From a checkpoint of a small transformer trained on Wikipedia.
Size: 12 layers, width 384, 3 heads of 128, MLP 1536 tanh GELU, vocabulary 11341, 26.5M parameters.
Architecture: LayerNorm before each block, biases.
Each number is 200 + 20 x the weight over its row's rms, rounded and kept within 0 to 999. Layers, rows and columns count from 0. The size before them is the row's rms in percent of the matrix's.

# q: layer 8 attention query, 384x384, rms 0.114, rows 0-68, columns 192-239
# k: layer 8 attention key, 384x384, rms 0.114, rows 0-68, columns 192-239
q0,102,189,199,172,210,198,209,209,202,226,207,199,195,162,210,202,219,193,225,166,233,204,204,199,186,186,225,186,179,165,162,208,201,216,164,213,181,183,204,199,198,170,212,206,187,179,177,221,216
k0,105,205,222,204,202,186,211,218,192,208,205,174,189,195,209,230,211,188,234,203,219,184,242,161,184,207,211,168,173,206,192,192,215,220,197,193,187,180,215,158,206,199,229,201,211,214,181,190,181
q1,105,211,176,198,191,189,204,235,213,213,169,197,213,204,178,183,196,195,227,204,201,200,206,169,193,193,170,165,195,221,214,221,188,164,174,201,202,189,221,175,209,214,186,186,174,173,191,231,203
k1,103,183,202,228,176,187,182,192,194,234,167,181,203,202,247,210,223,212,222,193,217,208,185,174,192,219,173,215,227,252,222,209,200,197,191,165,222,198,190,180,160,213,230,223,208,206,210,199,240
q2,101,189,196,177,175,177,182,208,204,203,212,218,178,193,229,232,208,167,189,199,228,231,206,234,203,236,203,194,202,204,215,178,163,195,209,226,174,227,201,198,184,211,246,220,176,227,199,166,205
k2,105,178,155,200,157,160,195,238,194,179,184,190,192,159,216,219,178,222,222,199,177,203,165,201,220,231,216,202,195,202,185,233,205,213,197,200,156,195,195,180,194,200,207,225,215,230,190,198,185
q3,104,187,207,191,231,195,225,221,205,193,217,205,161,189,237,164,194,181,210,184,204,217,229,216,203,165,214,213,192,200,186,201,234,211,164,166,175,210,184,196,186,181,199,204,257,189,219,225,202
k3,105,191,196,208,195,155,208,195,200,207,198,175,158,186,200,194,240,195,190,198,202,191,226,212,187,192,177,204,205,183,169,218,176,212,199,170,182,197,174,213,231,162,168,200,196,205,171,187,199
q4,114,176,207,179,199,215,208,199,208,166,210,199,208,218,195,182,226,206,187,202,209,203,195,203,187,207,218,213,174,190,172,200,185,224,196,211,192,199,206,229,214,226,205,223,180,207,176,211,199
k4,109,207,214,206,206,182,218,204,171,204,195,187,235,227,183,182,229,197,168,200,227,213,214,244,185,189,215,195,167,191,197,169,238,197,210,172,187,192,207,186,214,194,195,220,195,183,217,192,199
q5,109,189,217,169,189,164,231,216,200,237,232,214,197,209,193,204,199,193,201,192,201,201,217,178,237,220,185,171,166,225,210,204,216,175,218,184,223,240,168,183,169,208,175,208,197,246,210,209,237
k5,111,234,216,173,206,221,199,172,222,179,243,227,210,237,244,193,192,207,204,204,188,173,183,172,214,184,218,187,229,192,245,180,222,224,212,205,234,183,231,211,225,207,191,188,189,198,193,193,207
q6,121,185,193,241,243,221,168,212,187,198,232,220,208,204,201,171,182,198,184,193,202,237,195,192,175,189,224,204,193,199,234,212,200,211,198,170,159,195,222,208,210,266,192,222,154,187,198,194,188
k6,108,202,185,226,163,212,195,177,176,171,184,208,167,221,201,192,202,195,188,210,197,217,191,213,182,211,204,194,175,194,200,202,202,209,171,194,192,208,198,192,231,186,218,193,184,223,186,169,189
q7,111,198,199,191,151,221,220,202,203,191,196,217,153,175,216,170,224,204,209,234,203,236,241,221,237,209,177,222,207,257,198,216,201,196,201,211,202,163,220,219,190,187,195,230,194,228,204,230,165
k7,112,203,177,197,173,190,211,195,199,173,213,217,219,207,200,219,218,214,203,207,199,219,226,205,218,182,177,201,191,179,210,221,219,227,214,170,199,219,195,199,194,211,213,231,232,196,215,206,202
q8,105,222,230,211,196,158,166,234,241,182,161,184,147,229,188,202,207,224,180,233,218,184,198,175,213,212,234,175,213,205,230,163,213,188,225,173,231,206,199,180,170,212,178,203,185,219,204,197,189
k8,108,187,243,156,238,201,184,214,194,212,218,220,213,226,225,197,197,196,191,198,172,220,221,206,189,176,225,189,190,180,183,214,195,175,175,223,213,204,214,175,204,200,160,256,217,203,198,225,194
q9,105,209,215,167,187,205,178,183,192,193,194,222,180,185,195,200,228,217,220,150,180,211,179,193,191,183,242,192,212,172,247,208,210,239,234,185,186,237,197,204,176,214,217,216,200,219,199,156,199
k9,108,239,212,214,150,222,200,201,178,191,187,237,230,203,194,195,232,204,197,185,228,176,227,208,201,163,194,215,222,144,220,212,180,212,194,203,217,212,193,239,225,200,173,203,166,205,200,200,219
q10,113,214,192,192,221,214,191,194,178,182,218,189,183,232,231,230,203,219,172,209,194,193,196,207,207,198,218,179,198,227,239,204,164,196,214,223,189,207,198,192,180,188,202,215,207,224,207,209,205
k10,111,214,198,175,218,197,197,232,154,213,231,213,238,213,219,218,199,183,180,170,236,192,221,195,231,186,226,170,235,233,196,195,184,227,197,204,189,156,220,175,226,192,206,188,211,223,183,226,198
q11,109,212,218,231,182,204,205,218,238,164,213,191,201,186,178,191,230,228,236,211,192,186,216,253,206,209,219,215,205,201,225,203,198,206,182,224,203,191,168,208,195,188,189,216,207,215,261,195,196
k11,109,185,245,203,183,190,205,235,181,193,201,221,218,210,172,190,229,195,208,201,206,201,194,227,202,183,214,181,204,242,196,222,189,197,185,181,232,182,185,210,223,142,171,180,181,154,200,174,211
q12,106,195,179,219,187,203,175,208,169,192,204,199,188,182,191,198,179,223,202,163,176,223,227,167,182,220,201,201,202,186,200,167,192,202,167,215,219,177,201,248,193,220,195,208,164,188,195,209,185
k12,108,208,230,215,182,217,183,197,141,196,194,199,222,184,241,193,175,209,183,212,220,176,201,206,210,208,188,190,200,195,177,200,201,182,193,200,221,197,189,214,178,196,192,199,194,186,239,175,252
q13,114,195,231,211,181,196,166,172,200,189,220,236,223,210,207,208,222,189,196,207,206,212,194,200,187,203,236,207,218,208,212,208,198,198,182,234,226,225,198,210,210,196,190,201,200,179,168,202,219
k13,104,199,228,206,180,174,194,197,193,183,189,232,215,188,204,201,203,208,192,198,202,204,236,187,220,208,200,204,197,206,222,207,217,204,208,233,197,232,214,198,196,189,211,184,207,222,178,205,215
q14,109,192,188,192,200,208,182,188,234,194,189,202,220,194,214,206,234,188,195,208,207,207,196,215,187,200,211,188,179,196,201,180,165,202,156,204,201,202,200,190,228,180,219,185,151,215,198,211,213
k14,106,187,234,213,183,223,204,199,189,220,225,202,225,180,197,196,205,238,171,194,214,223,215,201,233,191,191,223,192,212,191,160,208,208,188,194,231,179,209,218,169,196,185,212,215,219,182,216,177
q15,105,215,195,175,199,217,192,183,183,223,238,176,218,176,211,208,204,231,164,201,182,162,195,220,187,207,229,204,218,210,171,190,194,229,188,183,199,199,202,169,175,193,241,164,200,213,215,223,179
k15,106,197,234,171,203,192,177,236,212,206,183,164,204,220,195,221,223,207,211,243,186,203,166,212,164,213,241,221,195,192,204,219,196,211,209,203,211,183,197,197,191,183,225,221,201,192,212,217,215
q16,114,214,228,186,209,207,213,226,185,187,194,231,221,215,239,205,200,198,217,218,206,192,198,201,211,185,227,189,195,210,202,187,169,227,184,205,183,208,201,199,221,204,227,202,138,176,162,226,200
k16,111,182,224,198,198,202,209,212,188,219,209,225,204,199,204,223,199,263,225,214,215,184,227,180,197,206,177,163,156,163,213,224,222,218,223,206,204,213,185,187,180,186,199,173,188,155,169,203,202
q17,107,223,201,182,203,178,160,209,222,203,180,214,173,188,192,184,209,186,176,201,238,235,210,170,183,201,204,179,216,183,190,204,176,194,213,197,228,179,211,221,188,199,226,212,188,197,208,221,194
k17,104,203,202,193,209,222,208,171,199,226,207,222,187,210,196,225,207,219,209,168,200,157,231,187,187,180,201,247,212,233,213,216,198,173,197,183,175,182,198,189,196,200,244,185,192,183,231,197,219
q18,104,194,196,200,208,168,219,181,230,185,237,179,181,237,204,225,195,174,181,228,212,245,255,207,216,232,236,226,206,173,201,176,210,209,233,225,192,191,206,229,209,195,202,170,194,193,198,210,180
k18,105,215,204,198,199,224,185,194,238,188,232,187,196,203,157,204,211,204,171,183,203,219,203,203,182,215,223,203,175,158,199,200,215,217,199,207,220,185,187,191,183,190,185,168,184,187,206,201,189
q19,104,206,214,162,220,185,165,212,216,191,216,207,235,238,180,219,233,185,185,230,192,221,194,165,234,161,231,189,186,183,166,207,210,222,215,186,212,174,190,197,192,210,212,189,270,200,221,182,202
k19,106,192,225,207,208,149,209,232,195,183,185,184,184,208,174,189,206,177,200,196,198,213,189,170,227,188,201,204,216,225,215,194,175,191,247,151,224,169,168,216,187,229,212,225,232,218,218,182,183
q20,101,215,173,183,183,213,244,220,186,229,182,216,227,199,200,216,176,212,181,186,167,234,217,218,213,185,186,228,226,204,165,203,222,211,237,204,186,197,219,232,168,178,230,209,199,222,180,234,221
k20,104,197,197,193,177,191,225,206,168,207,196,205,187,222,195,213,200,159,195,202,207,224,198,225,213,221,200,178,217,208,196,177,213,211,197,186,199,161,178,219,201,196,241,222,181,201,208,224,203
q21,104,183,216,204,214,222,187,151,165,165,193,185,187,197,193,210,204,187,209,154,225,167,187,205,168,224,200,209,184,201,171,224,213,200,197,226,217,224,209,184,237,219,202,198,188,210,222,188,187
k21,109,187,185,206,224,200,199,193,194,212,221,161,216,213,209,228,202,209,180,181,211,216,172,229,190,179,231,224,215,199,178,234,199,199,197,214,230,177,207,194,238,260,167,180,158,219,161,204,221
q22,100,206,172,213,221,211,214,224,214,205,181,188,180,221,172,206,231,222,208,226,183,202,180,168,167,225,208,176,217,206,188,218,204,199,188,222,181,149,220,185,184,181,243,222,199,225,218,176,187
k22,101,186,208,200,187,203,199,219,215,181,208,187,211,222,217,194,206,185,201,210,227,229,216,221,188,186,191,245,231,217,188,195,232,222,202,196,232,175,225,224,175,212,217,198,195,196,199,161,181
q23,110,228,202,183,170,217,190,189,221,238,176,214,216,225,183,197,223,186,195,223,164,201,235,184,182,203,200,227,203,212,202,224,190,200,182,188,198,188,194,163,224,218,216,202,201,187,206,187,212
k23,109,186,232,198,188,186,183,206,211,218,147,177,191,174,172,194,222,203,169,183,203,173,216,195,137,215,213,211,202,221,200,169,217,212,203,204,194,200,206,179,186,222,168,194,208,214,169,196,168
q24,108,206,156,216,188,183,198,185,155,213,181,203,182,231,194,210,210,219,180,206,232,183,240,205,187,171,205,182,187,204,214,197,170,183,200,194,170,204,206,193,212,195,196,216,220,211,218,205,220
k24,106,143,193,160,210,187,214,192,178,230,216,196,172,221,236,182,205,198,208,183,199,219,216,186,184,211,221,167,208,206,210,201,206,184,213,225,161,227,189,222,179,178,224,176,226,200,224,224,227
q25,107,197,168,229,184,173,188,205,217,193,203,216,202,236,212,232,177,195,193,214,208,196,196,231,206,233,222,227,208,210,224,192,199,204,188,254,203,199,232,185,233,206,187,202,218,199,233,148,204
k25,108,181,197,207,185,195,192,217,192,230,179,224,210,194,206,229,181,175,205,204,192,221,222,196,181,218,219,203,224,199,168,171,203,181,210,221,193,198,211,218,217,209,194,201,196,210,241,202,188
q26,108,222,214,177,208,212,172,188,171,202,216,193,224,223,200,197,169,214,172,188,191,225,223,157,212,208,213,177,201,171,208,232,217,210,162,158,226,244,190,228,208,191,202,217,218,170,189,221,212
k26,108,205,230,193,181,193,204,193,201,179,185,212,196,182,205,222,201,218,234,200,202,196,190,202,194,209,227,207,225,211,223,216,201,182,215,183,217,223,160,206,194,212,176,236,213,194,199,215,188
q27,109,171,212,173,180,176,219,216,160,214,197,206,194,181,192,164,205,194,192,177,213,177,191,164,223,183,198,183,220,224,187,193,205,199,236,184,192,236,205,151,167,188,167,165,196,224,182,163,228
k27,103,201,217,174,192,189,221,199,194,207,202,209,195,176,220,193,211,190,202,190,210,205,230,156,216,160,202,233,198,208,167,199,183,207,176,191,190,202,209,182,165,195,221,200,205,200,232,226,195
q28,106,158,172,193,207,196,180,209,200,230,214,239,215,197,196,200,206,192,233,209,186,131,209,190,191,204,236,185,154,200,167,175,199,201,185,167,204,202,198,196,188,211,218,207,200,201,186,203,195
k28,104,176,199,200,188,232,186,192,228,228,230,168,170,199,170,173,220,183,202,203,200,180,205,205,194,258,209,178,194,216,178,169,188,215,180,213,206,180,207,192,235,194,182,174,236,205,177,231,181
q29,109,210,206,203,214,218,176,207,211,204,199,197,184,207,163,199,200,217,199,224,216,188,249,205,215,233,200,201,207,192,192,187,204,209,195,210,173,204,222,204,213,191,201,164,179,218,210,229,198
k29,114,171,205,191,200,181,216,179,186,201,216,248,172,216,197,186,197,194,205,195,210,189,200,178,189,219,207,205,198,188,188,235,226,214,160,195,192,184,230,195,211,213,192,172,179,216,187,215,176
q30,103,210,168,184,191,211,165,214,180,203,185,199,184,165,191,219,220,164,203,211,226,190,205,200,211,201,242,204,180,193,187,215,198,202,205,201,174,215,225,237,190,179,242,185,209,197,233,187,197
k30,108,199,148,183,192,234,172,161,221,225,244,194,209,202,180,193,226,186,193,180,197,196,195,193,209,187,207,200,204,205,175,213,179,228,218,200,222,217,198,218,201,175,188,182,212,213,199,211,202
q31,103,193,178,228,213,195,205,181,216,246,202,169,203,170,174,215,208,188,193,212,212,166,209,209,227,174,210,193,219,209,211,200,211,195,181,199,193,226,196,229,184,203,202,226,204,222,211,196,194
k31,104,180,235,171,190,193,220,189,202,215,195,226,222,204,147,194,184,198,184,201,211,199,200,205,199,206,232,185,237,205,208,210,222,190,189,201,199,215,209,227,228,221,175,214,199,224,179,180,188
q32,109,174,220,185,235,212,209,194,235,196,210,205,226,204,209,182,223,213,169,199,206,201,146,213,195,210,197,167,190,185,185,190,269,217,205,203,204,179,212,196,183,220,171,191,228,180,194,207,191
k32,102,167,195,231,194,216,203,237,194,221,198,204,193,207,189,212,227,180,199,202,198,207,171,193,199,205,182,167,186,216,224,173,196,201,198,203,218,211,204,208,218,217,157,219,180,182,215,168,220
q33,117,209,226,200,199,213,176,208,197,185,192,163,190,172,152,191,199,195,173,185,180,188,177,154,198,191,188,175,178,187,189,233,201,193,236,206,179,197,191,161,179,219,199,218,206,219,205,191,210
k33,109,205,214,193,212,207,193,209,211,212,197,187,224,181,198,213,186,178,189,217,192,178,235,202,201,203,186,167,177,229,223,205,212,201,185,166,233,217,212,192,236,215,213,200,210,228,222,200,203
q34,111,195,187,212,223,192,194,220,197,194,216,187,223,187,204,186,224,197,205,235,180,202,205,234,190,210,212,201,190,231,176,163,213,192,203,179,172,232,214,204,198,190,222,224,217,145,208,225,193
k34,115,184,189,194,175,198,184,195,222,224,198,152,188,189,246,177,207,202,226,199,180,189,194,225,182,210,205,147,181,229,172,209,185,162,212,209,213,196,180,196,223,196,220,211,177,206,240,203,175
q35,104,177,211,219,225,212,188,193,190,223,196,229,210,186,199,164,168,226,175,184,162,194,219,219,184,202,190,246,224,170,195,216,201,200,205,195,196,200,197,199,202,199,177,228,222,181,238,175,227
k35,100,197,179,193,185,184,205,200,216,249,204,258,198,197,199,186,198,220,161,203,179,194,193,198,152,202,207,230,188,189,181,186,220,193,186,200,187,209,205,203,158,187,190,226,230,214,219,190,199
q36,099,221,207,229,203,197,165,196,177,207,176,205,203,215,219,201,213,175,203,183,239,223,189,184,181,222,162,201,209,185,174,167,215,194,256,187,192,237,213,182,232,212,187,193,198,189,180,229,207
k36,103,191,185,204,220,232,193,163,183,200,197,192,197,189,205,214,184,212,194,182,225,211,170,236,177,200,213,159,203,205,168,161,228,183,239,221,204,192,182,212,212,207,195,200,246,188,221,212,206
q37,102,193,223,214,208,219,210,254,185,209,225,166,195,213,203,216,212,207,173,279,206,194,214,238,264,187,222,187,160,201,210,192,142,245,218,216,204,178,231,197,207,178,190,212,175,184,206,180,193
k37,102,206,161,201,207,227,187,214,184,161,200,180,225,187,177,190,212,160,174,230,171,172,206,203,209,149,191,220,208,217,214,176,166,222,201,225,214,215,203,174,187,182,215,209,181,171,213,196,223
q38,103,201,196,173,196,205,193,188,211,186,178,169,195,162,196,193,238,189,216,240,182,226,182,170,170,171,211,214,177,189,170,205,211,187,186,195,160,191,202,168,173,221,180,167,187,178,172,200,218
k38,104,217,195,190,201,202,206,193,195,202,202,186,220,192,180,191,188,201,207,234,191,196,180,200,192,180,180,203,169,196,164,217,204,214,191,206,199,199,237,195,174,223,197,190,213,186,204,162,216
q39,104,232,202,201,195,217,189,216,190,215,229,185,177,198,201,172,201,227,217,195,189,181,190,216,173,211,219,217,201,240,205,207,193,182,207,243,223,191,209,205,223,218,203,189,205,183,222,209,204
k39,106,196,174,176,214,206,178,213,182,209,212,224,211,210,200,164,194,208,185,220,193,197,229,207,161,227,169,180,209,186,179,194,236,209,193,199,191,209,187,202,261,189,230,161,198,243,187,206,183
q40,109,191,192,217,203,210,194,204,193,189,218,229,212,189,195,185,188,200,199,205,207,227,196,203,187,187,201,176,142,188,196,160,189,217,191,191,200,186,210,227,224,201,195,246,207,203,174,222,200
k40,105,191,170,217,197,226,220,207,211,189,191,208,180,163,193,204,192,192,219,203,203,224,199,191,224,185,200,208,174,180,211,195,240,253,217,212,215,191,235,195,195,213,204,211,211,223,202,238,238
q41,111,195,205,199,184,198,233,207,186,190,214,219,218,189,206,174,200,202,218,218,216,209,212,235,219,189,225,194,190,185,218,178,202,199,182,169,179,185,192,178,211,195,200,220,179,220,167,198,193
k41,108,182,206,207,161,209,208,208,191,198,204,158,221,187,194,187,199,266,231,236,178,211,206,194,200,222,203,167,194,176,175,194,203,206,209,185,189,197,192,203,181,195,215,201,212,216,186,178,186
q42,103,220,188,207,195,185,210,195,234,193,192,240,215,190,203,200,194,212,203,196,215,187,233,206,192,176,195,233,181,191,158,191,168,188,201,181,200,193,192,205,174,206,233,222,198,203,200,217,177
k42,102,220,207,172,202,202,168,188,186,185,133,219,195,179,191,194,186,221,220,203,248,204,219,195,232,180,201,197,197,162,170,207,187,187,219,216,194,225,201,180,202,209,198,184,193,229,171,213,211
q43,104,239,191,175,203,192,182,229,210,176,234,185,202,199,217,201,202,222,188,192,182,216,189,224,198,171,197,178,185,194,208,177,190,203,186,210,193,168,134,189,206,193,197,211,235,195,203,242,198
k43,109,195,197,188,164,193,191,201,174,199,221,198,193,231,204,199,207,186,197,203,190,173,205,183,199,187,209,216,191,188,223,203,184,186,202,166,195,164,221,189,243,216,196,204,229,187,184,230,205
q44,105,183,175,210,224,244,207,234,184,230,218,210,254,150,186,200,199,212,198,172,179,195,195,206,183,210,204,177,191,198,211,193,199,194,180,189,184,171,214,188,205,193,180,170,192,199,193,187,230
k44,105,195,181,208,216,224,212,207,205,221,225,188,216,175,181,199,188,184,219,171,213,239,164,180,226,222,213,184,228,192,201,159,181,201,202,221,203,197,214,182,203,160,165,172,218,172,230,183,219
q45,109,172,205,223,210,204,189,200,202,207,200,204,219,193,197,177,211,215,220,187,190,207,188,231,182,219,195,184,193,214,259,189,232,202,221,185,221,175,241,205,224,233,220,230,150,181,178,237,218
k45,103,183,182,224,208,197,203,232,195,197,208,197,235,182,214,200,217,216,247,198,178,185,210,245,179,239,226,204,180,212,202,189,226,212,216,172,196,231,231,169,190,209,193,205,168,168,211,193,188
q46,108,208,191,205,199,189,206,179,184,195,222,170,202,208,190,190,179,143,179,212,225,245,242,208,201,194,185,218,213,222,235,179,197,240,157,189,235,182,201,213,235,190,206,189,240,170,222,174,193
k46,104,218,219,218,215,207,158,178,190,227,218,164,209,216,226,193,200,197,170,199,173,231,195,211,206,162,193,209,179,201,228,168,232,230,172,207,217,237,151,219,222,198,212,180,226,199,177,182,244
q47,102,221,201,213,212,212,231,211,192,199,177,169,180,222,151,177,145,184,196,237,167,195,161,196,178,181,193,204,214,206,201,176,224,205,179,179,197,172,190,157,213,173,204,167,197,203,240,202,201
k47,107,197,203,174,201,202,197,204,197,224,212,188,207,193,190,173,170,230,175,189,199,208,200,168,179,197,223,210,244,225,237,238,183,242,215,188,167,179,220,187,202,229,221,203,230,178,204,214,192
q48,103,236,237,206,210,211,202,235,166,168,203,193,206,226,180,237,201,205,205,209,244,199,206,158,201,212,198,162,211,185,190,199,187,221,196,188,235,189,192,173,208,196,182,224,190,239,196,195,214
k48,105,175,205,195,205,218,184,183,186,199,230,200,198,226,205,214,178,199,214,204,229,185,183,209,212,182,200,164,209,181,204,202,190,219,212,223,221,165,196,194,181,236,225,190,206,211,198,222,235
q49,103,243,234,206,222,178,220,218,225,202,177,230,216,206,200,172,219,174,206,189,214,161,188,201,232,189,186,211,189,208,201,190,228,205,248,192,228,171,224,224,194,219,195,236,214,179,176,182,218
k49,107,221,193,223,178,181,210,188,203,200,207,179,207,240,186,182,237,207,176,161,208,209,157,211,212,207,235,221,215,157,162,209,226,163,218,205,217,189,197,194,223,240,185,219,184,181,210,172,201
q50,109,194,200,187,202,214,171,218,178,195,199,205,251,194,195,195,209,183,167,246,210,215,214,210,229,213,209,194,216,210,210,223,201,236,200,223,221,207,193,195,213,208,166,209,214,181,166,207,205
k50,111,200,177,207,215,179,190,255,199,222,224,177,247,188,172,206,174,182,212,167,180,221,212,180,195,178,211,170,187,214,206,197,205,200,206,202,231,225,179,202,178,232,179,207,200,223,171,173,190
q51,109,174,194,203,217,213,220,196,160,158,206,199,202,176,182,207,182,201,163,183,206,199,149,183,193,194,219,185,210,179,204,215,177,193,211,200,172,220,183,181,158,140,198,207,203,196,213,183,201
k51,107,216,187,221,204,163,204,167,202,215,272,206,197,223,188,191,186,197,207,203,207,210,199,214,224,167,194,213,212,197,216,186,190,203,185,193,180,158,163,199,188,171,225,201,180,219,226,217,212
q52,100,186,184,176,198,240,196,229,206,209,197,190,173,201,194,236,207,211,167,214,203,217,183,222,225,226,173,210,217,230,186,224,212,206,200,202,222,195,202,159,210,223,220,221,197,213,180,230,227
k52,103,181,216,172,225,202,163,237,227,201,198,227,202,187,170,184,181,231,192,192,216,202,211,201,215,180,190,177,183,197,194,171,175,198,197,198,192,217,181,224,227,198,221,199,217,210,216,171,243
q53,101,212,221,197,199,198,184,204,200,208,239,228,211,196,196,239,190,179,188,252,171,219,191,224,207,227,203,173,225,228,205,175,197,191,193,225,224,217,191,158,207,190,210,204,207,217,197,207,188
k53,103,230,209,193,194,239,195,219,196,193,239,208,208,203,189,185,203,213,207,200,207,196,242,204,218,217,169,196,227,208,236,217,215,226,228,225,216,206,193,190,225,199,208,168,187,216,208,190,222
q54,104,206,242,177,169,201,208,226,162,215,163,236,205,207,191,199,231,220,221,181,192,205,231,205,231,175,187,222,211,226,193,200,210,217,194,196,181,198,196,195,193,219,171,246,218,220,227,196,196
k54,106,203,191,202,143,188,225,203,180,222,185,192,198,195,213,184,166,165,157,179,206,207,225,191,176,204,208,196,186,198,184,211,202,214,223,191,199,219,208,236,198,223,177,238,216,182,212,236,174
q55,106,189,192,225,224,213,196,192,186,207,219,172,185,190,199,241,174,232,192,186,184,243,185,198,201,217,188,190,200,205,172,237,196,213,192,206,234,195,214,191,199,195,184,200,210,178,204,182,185
k55,106,205,193,186,197,225,177,203,222,209,176,167,189,195,198,218,210,217,196,195,249,217,245,207,196,225,176,172,187,185,236,209,230,177,180,226,196,210,173,208,192,200,195,205,166,183,225,202,225
q56,109,210,175,176,201,210,197,196,212,177,225,160,188,195,198,218,223,197,213,206,174,202,236,199,220,182,188,218,211,161,185,208,172,166,211,206,205,194,188,196,192,241,156,209,234,204,224,207,237
k56,107,163,162,204,200,242,196,189,234,215,222,188,191,199,187,187,234,186,174,191,191,197,210,210,163,224,137,217,226,196,195,247,221,201,210,201,191,179,200,192,201,201,223,213,208,161,189,213,199
q57,107,199,204,182,195,198,185,186,200,225,196,191,205,223,199,220,214,210,181,213,181,200,214,160,192,231,207,181,220,237,217,178,209,200,217,223,183,179,167,191,209,208,211,202,172,234,198,215,205
k57,108,168,201,224,223,183,173,224,190,182,220,228,207,191,206,209,201,200,208,170,199,188,193,193,164,187,180,176,214,177,202,188,194,208,204,200,205,207,228,181,189,168,224,197,199,238,203,208,196
q58,108,191,191,192,234,193,189,197,200,214,225,201,224,225,190,197,187,204,197,183,236,173,212,222,190,208,189,212,200,215,210,192,206,211,208,192,204,188,187,220,152,192,227,191,194,199,212,162,204
k58,103,212,183,201,189,212,214,188,189,197,196,179,175,183,188,205,178,185,200,210,196,226,199,190,228,200,200,218,200,195,208,208,177,208,205,229,234,170,227,205,218,203,213,188,178,192,206,186,167
q59,108,202,186,224,164,223,203,196,199,168,202,178,212,243,194,173,216,203,193,214,178,191,208,227,212,172,208,170,200,205,161,195,196,215,215,233,182,193,218,171,199,183,192,227,212,203,216,162,178
k59,100,177,192,227,212,211,225,197,166,163,184,212,185,221,250,196,196,162,178,222,200,204,203,190,203,186,203,189,194,218,227,181,205,209,228,155,214,150,220,178,222,203,208,191,231,224,216,190,192
q60,111,209,156,162,203,209,197,202,201,218,194,190,242,222,189,191,237,182,192,241,215,215,191,184,167,185,221,195,228,208,225,245,188,215,156,212,213,156,181,216,178,177,194,199,197,200,187,205,181
k60,109,231,203,176,195,231,203,211,193,180,206,184,190,217,216,210,195,172,187,243,181,199,187,205,203,187,238,227,205,190,235,204,178,222,195,202,174,203,183,249,204,192,205,202,176,200,201,201,175
q61,106,211,223,207,212,211,194,211,183,196,196,169,168,200,206,195,217,176,185,182,233,223,202,242,168,190,197,219,199,178,190,205,227,212,187,222,169,183,184,200,218,178,244,214,187,176,203,180,205
k61,108,193,203,236,173,244,220,226,219,225,212,177,180,197,204,211,216,208,182,193,184,213,179,201,197,210,198,194,190,207,195,223,214,205,201,178,218,180,220,199,206,185,232,220,197,192,206,205,241
q62,115,197,205,192,188,175,194,180,215,198,216,204,215,174,201,204,192,207,180,211,211,167,218,192,207,160,218,192,171,205,214,188,192,223,191,187,200,224,210,214,197,179,239,171,176,192,178,225,191
k62,112,221,216,186,198,178,230,208,208,195,187,217,196,190,183,202,229,178,170,201,207,193,211,178,237,214,186,139,194,176,183,176,183,226,225,198,210,236,221,165,200,186,196,187,198,195,146,191,191
q63,104,173,201,204,213,187,160,216,202,173,203,222,212,171,229,216,198,192,220,216,172,195,221,216,176,184,206,202,197,190,193,229,222,231,223,209,168,206,197,218,212,201,213,201,162,160,172,209,218
k63,109,227,183,204,199,150,197,185,173,187,223,199,193,176,219,226,183,222,183,223,216,204,253,210,197,259,211,211,214,194,191,221,207,194,250,184,199,192,205,196,155,196,217,142,219,203,170,215,190
q64,108,169,197,181,191,209,203,161,193,207,203,172,185,184,188,202,182,180,171,216,214,192,192,193,217,196,231,178,211,183,200,209,244,202,221,247,256,189,207,207,182,212,205,206,183,207,205,172,198
k64,108,226,210,174,189,186,165,167,211,205,205,205,146,181,189,212,189,180,221,214,213,187,188,192,185,229,200,182,204,192,210,209,174,176,195,210,199,148,200,245,201,218,192,206,222,187,203,172,193
q65,109,198,181,195,205,187,243,194,160,249,198,179,183,177,168,175,180,227,196,195,203,205,189,187,190,226,212,204,210,224,177,199,213,213,243,170,231,212,177,231,209,189,179,184,202,194,200,191,209
k65,107,215,178,201,237,200,200,240,165,242,196,188,218,196,178,183,201,204,184,204,202,213,174,217,191,190,197,201,222,206,185,191,197,186,241,200,195,201,169,207,195,173,201,188,146,190,210,201,199
q66,105,199,202,220,174,203,204,229,234,221,167,205,182,192,210,186,186,187,205,196,237,196,212,176,190,201,200,191,209,219,210,195,178,195,180,203,213,215,213,184,247,194,199,205,180,193,213,205,220
k66,107,211,213,219,205,212,202,209,201,249,186,179,177,144,217,185,199,201,222,213,210,211,223,200,196,185,212,210,220,225,148,191,199,189,247,231,198,195,193,212,232,173,199,202,218,214,192,220,182
q67,106,236,211,198,232,204,198,150,209,182,194,201,203,224,228,206,208,183,201,166,210,207,199,215,207,263,242,216,196,182,213,232,242,200,178,193,235,202,166,181,217,187,193,172,235,173,181,195,206
k67,109,172,216,197,241,231,214,188,234,211,218,194,196,200,244,205,191,204,201,191,174,197,191,217,158,205,221,178,232,184,182,173,202,160,187,209,181,174,175,179,219,221,202,190,208,196,207,184,166
q68,107,201,178,192,217,214,240,188,184,229,194,229,196,187,200,182,215,207,159,178,211,191,171,194,186,205,247,189,170,201,171,202,201,182,215,224,210,214,212,179,214,204,208,174,209,211,221,241,213
k68,106,239,166,144,204,159,189,187,202,210,212,185,176,218,220,235,231,189,180,214,194,197,202,187,200,188,199,177,192,201,179,190,193,191,213,233,190,191,199,219,177,204,186,162,174,207,179,203,210